From a checkpoint of a small transformer trained on Wikipedia.
Architecture: RMSNorm before each block, rotary positions, normalized queries and keys, some layers without attention, local attention windows.
Each number is 128 + 32 x the weight over its row's rms, rounded and kept within 0 to 255. Layers, rows and columns count from 0. The size above them is the row's rms in percent of the matrix's.

# layer 9 attention query, 224x224, rms 0.0907, rows 0-27, columns 0-55
size [102  75  72  79  74  88  93  73  82  92 102  89  83  89  84  97 108  92  91  91 109 114 102 115 112 110 118 107]
[[114 144  63 155 112 177 126 109  86 107 104 123 171 155 130 135 141 121 171 117 163 122 138 193 146 128  94 152 111 127  69 143 157 125 120 120  94 143 112 167 153 112 121 127  96 156 113 171 139 144 145 140 107 162  93 135]
 [ 93  95 115 146 197 170 121 154  82 130 199 188  72 119 111 106 168  78  69  39 126  88 113 119 143 146 186 122 154 135  70 135  98 192 113  83 203  90 112  94 103 120 102 125 107 108 100 189  97  88 102  98  80 140 135 198]
 [128 113 138 101  84  85 172 133 144 100 124 149 199 161  68 143  82 179 131 110  86 100 155 137 112  66 108 116 120  65 118 160  74  60 153 165 140 108 138 141 179 115 121 111 109  92  78 117  65 147 126 165 106  86 137  74]
 [147 129 111  30 141  36  81 130 128 130 166 151  69 100 154 122 180  84  70 138 141 137  92 103 152 192 160 112 142 152 105 150 129 201 123 149 139 176 157 131 115  72 125 145 104 117 125 126 112 111 103 125 129 105 164 115]
 [223 143 180 161  96  74  91 115 134 111 136 122 101 136 139 111 153  93 138 157 120 114 124 108 122 141 116  64 122 129 122 109 137 128 137 106 126 152 131 123 125 139 118  61 152 165  99  93 110 171 102 146 109  95 193 131]
 [128 143 120  80 192  71 157 144 127 140 143 122  66  48 165 113 116 131  50 112 132 102  74 120 200 175 120 120 124 132 104 155  99 120  88 140 126 109 141 100  97 130 135 191 113 143  77 118  91  87 182  40 121 126  94 141]
 [ 93 138  75 136  85 168 152 138  48 147  99  85 164 144 116 163  84 136 109 106 114 119 133 136 120 102  86 168 130 130 107  91 158  72 129  71 104 116 180 105 172 161 160 144 129 144 141 129 164  97 154 108 159 166  71 143]
 [ 90 136  62 153 108  80 197 110 113  44  58 134 140 162 137 164  96 210 147 182 111 103 157  96 112 121 119 152 112 128 104 160 128  57 138 100 144 114 117 122 166 127 140  99 143 126  73 164 162  55 135 175  93 114  82 118]
 [103 180 137 117 141 118 154 141 139  73 124 189 111 167 142 182 152 132 119  93 118 143 116 134 156 107 179  71 202 152 136  70  49 111  67 101  74 127 119 126 118 114 114 112 130 115 110 143  69 106 114 132 161 187 166 153]
 [125 137 119  65 156  40 104 139 165 110 121 163 120  89 104  95 194  60  99 124  90  99 172 143 161 104 128 143 173 164  96 153 109 136 118 128 130 177 123  94 105 148 164 186 121 105 105  91 114 114 143 104 106  90 106  97]
 [108 180 122 169 109 111 114 112  30  65 114 113  98 117 106  84 168 163 122 151 137  67  95 182 115 115 143 127 150 105 150  62  93 108  65 157  74 158 118 178 112  91 109  84 102 156 141 199 143  49 121  94 114 152 117 131]
 [113 145 171 122 145  97 127 142 140 122 170 152 110  99 123 129 168 162  87 102 156 138  87 149 134 148 142 142 160 100 142 172 145 161 101 134  88 139  93  75  57 123 168 144  83 119 106 124 132 111 146 174 100  91 135 157]
 [101 112 152  78 144 103 154 110 133 129  57 163 119 129 162 105 185 113  99 119 123 174 127 155 105 167 200  80  91 116 125 145 127 131  85 127  98 132 132 163  72  72 108 125 103 145 123  65 165 155 178 161 174 124 148  82]
 [106  56 150 174 115 155 156 106 153  74  94 134 128 205 145  83 106 176 152 140 152 149 187 157  90 114 149 131 105 145 141 140 129  80 100 143 128 149 122 183 134 140  57  83 127 140 155  84 131 187  76 156 157 133 108  92]
 [ 80  95 130 162 142 121  86 106  92 124 121 137 135  61 131 155 128  87  56  66  80 114 141 143 128 130 112 128 174 124 133 108 135 115  95 118  64 136 118 120 130  98 125  79 168  92 137 122  93 124 136 131 104 137 114 119]
 [123 127 126 138 136  59 147 130 193  87 181 159 112  68 125  84 153 154  45 135 120 135 117 109 101 115 144  98 128  96 128 124 150 190  77 149  93 146  79  91 105  88 139 165 142  95 110 119 141 188 130 139 153  79 149 117]
 [139 198 154 120 158 145  91 159  69 147 108 121 133 151 106 133 149 139 123 155 120 122 121  54 149  90 117 117 174 119  99  99 116 169 102 118 143 128 140 110 146 122 149 191 108  87 157 138  93  56  97  91 139 190 110 141]
 [135  71  95 209 103 124 160  64 115 141 120 102 135 161 129 164 128 100 158 100  95 120  94 147  98 131 121 156 140 146 172 165 101 101 135 158 109 127 172 113 142  72 147 107 116 136 165 148 132 167 111 183 142 190 116 106]
 [107 161  89 101 131 110 141 126 133 122  96 137 149  44 132 173 151 147 145 105 151 117 149 129  90 139 123 162 129 124 151 165 167 105  99 149  97 161  87 116 109  72 128 102 151  83 166 130 149 155 115 183 101 116 148 103]
 [102 151 136  86 158 121 137 140 189  95  76 137 112 185 106 105 164 111 121  97 186 160 109 110 140 148 141 102 105 139 176 106 129 190 136 162 100 145 103 134 123 102 114 158 172 101 122  79 180 199 149 141 119 141  99  91]
 [186 147 183  97 122  54 111 127 187 110 164 145 114 116 125  95 119 198 110 174 123 117  98 173 176 114 132 101 109  80  70 151 127  77 131  70 140 140 136 153 150  68 131 168 100 161 151 112 154 144 144 101 170  81 144 149]
 [186 125  97 107 114 151 145 177 147 118 153  86 188 106 130 136  84  92 124 133  71  88 122 133 145 144 142 122 131 112 117 125  85  97 104 132 122 145 128 116 103 114 155  68 134 110 115 103 126 134 125  76 149  67 102 124]
 [113 175 136 103 156  84 153 111  92 150 136 134 118 132 110 116  98 175 132 100 102 102 152  74 115 123  78 125 143  91 141 163 150 134 139 130  96 134 142 193 146 136 137 124 170  93  82  59 115  61 129 132 137  83 133  98]
 [100 141 105 108 142 147 112 120 136 207 132 142 131 187 163 172 118 168 160 110  97 155 102 154 116 186 122 167 134 111 101 188 149 120 146 133 165 157 171 110 148 155 138 150 145 137  91 192 169 145 154 119  91 199 137  87]
 [111 101 171  66 141 143 151 162 104 134 147  93 131  98  89 126 175  87 133 106 110 132 151 171 175 119 146 145  97 150 107 132 167  69 125  86 155 132 137 175 132 105 149 120 132 130 201  83 150 138 128 162  90 168 106  86]
 [ 86 118 114 205 164 109 154 137 105 152  99 128 165 189  92 101 130 118  62 135 111  98 117 151 102 114 109  75 118 142 134 116 120 136 114  81  55 161 150  95  61 169 111 147 138 185 105 116 124 140 117  95 171 124 104 176]
 [148 180  94 149 153 101 145 135 134 122  78 125 130 151 100 203 128 106 160 159 175 111 116 158 118 127 114 166 100 130  98  93 159 137 154 132 121 135 154 138 137 115  84 156 137 163  93  92 174 160 131 101 126 162 150 105]
 [109 130 113 103 149 126 144 154 156  99 112 132 182 123  77  81  95  98  85  86 149  86 143 159 156 158 130 146 149 132  85 110 127 137 146 122  75 110  95 161 128 138 128 121  83 160 119 143 120 103 111 154 154 185 199  49]]
# layer 9 attention key, 224x224, rms 0.0918, rows 0-27, columns 0-55
size [ 96  67  72  83  76  81  93  65  88  94  80  79  90 102  64  78  73  86  97  99 114 103 117 126 118 113 114 121]
[[115 127 137 139 101 201 140 113 117  90  97 121 157 153  75 138 108 142 162 143 147  71 147 195 137  91 103 145 151 128 152 132  90 114  56 121 115 128 131 187 140  99  57 126 115 157 140 144  86 135 123  74 111 100 127 103]
 [207 142 161  79 120  81 129 108 150 165 167 121 123  37 132 125 151 105 134  75 140 151 163 147 138  96 145 133 114  63  84 153 181 124  86 159 161 156 133 113  97  81 128 129 144 130 119 150 107  98 101 124  95 103 121 138]
 [167 120 168 152 134 169 125 142 157  86 148 175 154 198 124 134  95 123 141 160 114  98 118  43 122 121 127  99  76 151 126 189  81 147 108 155 214 112 160 171 124 102 185 124  97 122 128 138 133 127 103 129 131 154  99 124]
 [158 118 172 119 137 118 101  91 113 117 152 143  63  85 129 109 165 133  66  96 109 112 114  49 116 142 217 108 146 115 116 158  88 169 144 187 142 117 128  78  77 125 113 150 107  87 115 128  87  94 107 160 155 135 133 161]
 [138 121 118 152 118 169 102  86 106 143 150  99  89 156 173  98 180  40 127 159 139 126 126  96 123 135 173 130  92 145 134 123 107 229 112 102 117 155 161 142  89 154 119 113  98 111 144  85  93 151 103 180 156 113 161 173]
 [123  95 174 101 169  48 115 144 124 152 170 146 105  83 165 155 185  85  82  90 122 168 142 116 125 159 155 113 201 143 108 147 113 135 104 117 162 136 113  66 101 101 128 180 127  96 114 109  90 102 109  76 115 112 107 144]
 [ 83 111  91 153  58 199 118 133 116 134 138 129 125 167  73 137  71 112 168 147 128 101 151 122 155 113  78 114 127 150 167  98 133  86 163 101 110  95 110 146 156 156 152  98 104 158 154 136 114 173 150 143 124 168  68 138]
 [119  73 126 136 132 146 200  84  92  68 122  95  98 142 134 160  52 156 169 132 132 135 149  56 136 157 101 137 175 138 133 174  92 141  77  98 132  72 158 127 154 150 117  62 121 126  62 164 183  79 159 114 142 136 119 106]
 [111 163 134  83 172 139 168 128  95 111 149 167 152 136 198 148 113 110  94 130 124 149  98 170 126 137 119  71 168 146 106  96 117 107  37  87  71 128 150  95 104 155  82 148 126 129 121 138 110 120  99 128 190 196 162 138]
 [126 145 148  79 193  70 113 171 153 129 145 158 132  94 102  87 152  66  92 116 115 168 151 109 162 115 131 147 152 175 104 139 130 117 107 128 131 125 132 105 118  88 144 194 165 101  96 167 114 105 113  99 151  86 114 126]
 [136 162 161 116 131  75 113 155  88 141 105  98 153 133 132  91 142 125 148  99 129  78 114 173 164 165 187 139 184 104 112  61  84 119  64 130 118 135 130 141  95 114 124 129 111 128  89 142 121 123 107 102  87 148 153 120]
 [110 155 218 120 171 108 161 150 178 123 158 182 141 111  61 121 120 170 127 109 121 170  67 181 124 142 141 115 141  82 127 110 171 134  94 163 112 140  83 162  68  87 166 151 120 106 120  99 144 113 124 181 106  69 147 158]
 [158 116 171 124 164  86 117 116 130 104  95 122 100 151  93  60 163 155  92 173 110 212  99 132 153 152 193  65 145 124  82 118  90 174  45 132 115 171 140 165  83  54 123 150 156  79  90  98 124 121  64  93 161 125 150 134]
 [121  90 168 148 112 156 140  88 159  81  78 149 127 170 121 139 144 162 150 144 154 135 154 171 148  81 174 103 128 138 170 127 131  89 140 157  93 168  58 159 171 112  86  79 166 173 140 115 148 165  98 145 126 152  90  95]
 [115 129 141 163 155 115 101  92 111 187 148 145 156  61 150 155 104 138 108  43  97 137 102 125 130  79 119 110 133  65 140 178 129 148  65 133 105 179  99  83  98 133  83  88 155 146 139 145  81 152 104 163 125 108 129 140]
 [132 189  94 133 183  91 114 144 183 131 110 160 151 112 133 115 148 162  75 129 155 123 119 124 123 141 111 105 133 104 143 101 138 124  37  69 113 112  69  85  83 150 112 207 162 119 132 144 126 178 116 163 119 140 135  98]
 [148 153 149 103 114 129  90 138  94 108 146 127 115 108 119 144 117 128 129  68  83 121 157 104 112  90 108  96 155 142  73 124 133 139 161 104 127 129 137 169 144  63 122 124 105  92 109  90  79  76 107 120 132 176 136 149]
 [141 104 156 150 120 134  66 112 133 166 150  73 115 163 133 129 165  96 140 185  85 161  89 149 114 121 151 150 101 161  99 147 150 156 132 135 139 140 201  95 111  99 126 138 105 124 142 162 136 112 119 163 133 176 103 131]
 [153 190 108 133 141 129 118 133 168 142 128 153 106  52 114 157 155 135 139 141  82 114 101 108 106 178  95 135 152 116 131 154 143 117  81  90 130 152 108 132 109  97 167  90 105 108 123 150 138 140  73 123 148  70 155 122]
 [114 167 124 129 196 179 144 151 160  67 105 169 104 185 133 113 145 119  94  97 131 125 124 141 133 137 121 119  94 127 148 131 117 180 127 137  88 174 111 168 105 110 138 153 170 122 109 130 164 179 153 172 156 132 103 114]
 [153 118 148  84 134  82 128 111 186 105 202 134  89 118 146  83 152 189 125 140 145 127  80 202 141 114 161 125 123  74 109 170  96  84 103  84 149 141 149 159 127  88 124 196  96 145 120 119 126 122 148 136 168 104 162 108]
 [190 131 113  96  83 112 129 157 135 107 118  93 182 149  98 111 114 115 144 160 101  71 176 152 174  87 114 128 141 118 140 111  78 107 119 144 136 157 169 170 115 137 189  84 116 115 152 113 110 113 160  90 122  65  93 119]
 [ 61 157 129  88 124  79 165 106 140  90 130 109 157 122 145 122  87 124  85 132  70 125 119  96  92 102 105 156 144  82 161 128 167 111 160 134  84 149 127 214 132 139 132 128 201  99  84  77 136  90 161 166 156  74 155  82]
 [ 93 137 108 115  80 171 103 139 115 197 105 149 146 152 164 181 101 156 115  82  93 154 126 186 124 146 128 183 138 128 106 199 160 146 184 104 161 134 168 166 151 166 109 128 103 102 100 196 126 130 147 127 100 197 164 103]
 [129  94 163  95 133 101 169 111 131 163 149  93 134  85  66 115 154  79 192 109 116 153 140 140 122  98 116 126 130 178 135 143 122  95 145 121 143 118  79 164 120  78 138 117 151 166 221 126 157 157 121 143 100 172 118  38]
 [128 127 156 170 155 185 174 190 116 160 100 111 143 198  97 104 112 120  76 114 127 102 121 112 101  89 118  70 116 132 140 147 105 141 119  89  76 125 156 111  74 170 106 133 103 195  95 142  89 170 141  82 116 115  92 171]
 [160 137  81 124 162  77 158 138 191 109 100 109  92 160 118 175 119 110 216 127 175 171  86 124  83 129  96 126  93 114 111 141 156 189 117 140 135 155 120 103 115  89  94 121 132 172  91 116 143 173 102  85 154 102 198  63]
 [ 77  97 121 130 184 135 121 147 157  99 115 113 123 110 122 101 104 134 116  93 147  72 140 143 182 125 107 124 114  89  82 132 125 128 162 165  93 106 127 176 176 109 137 139  68 140 124 158  95  99 118 154 151 147 144 109]]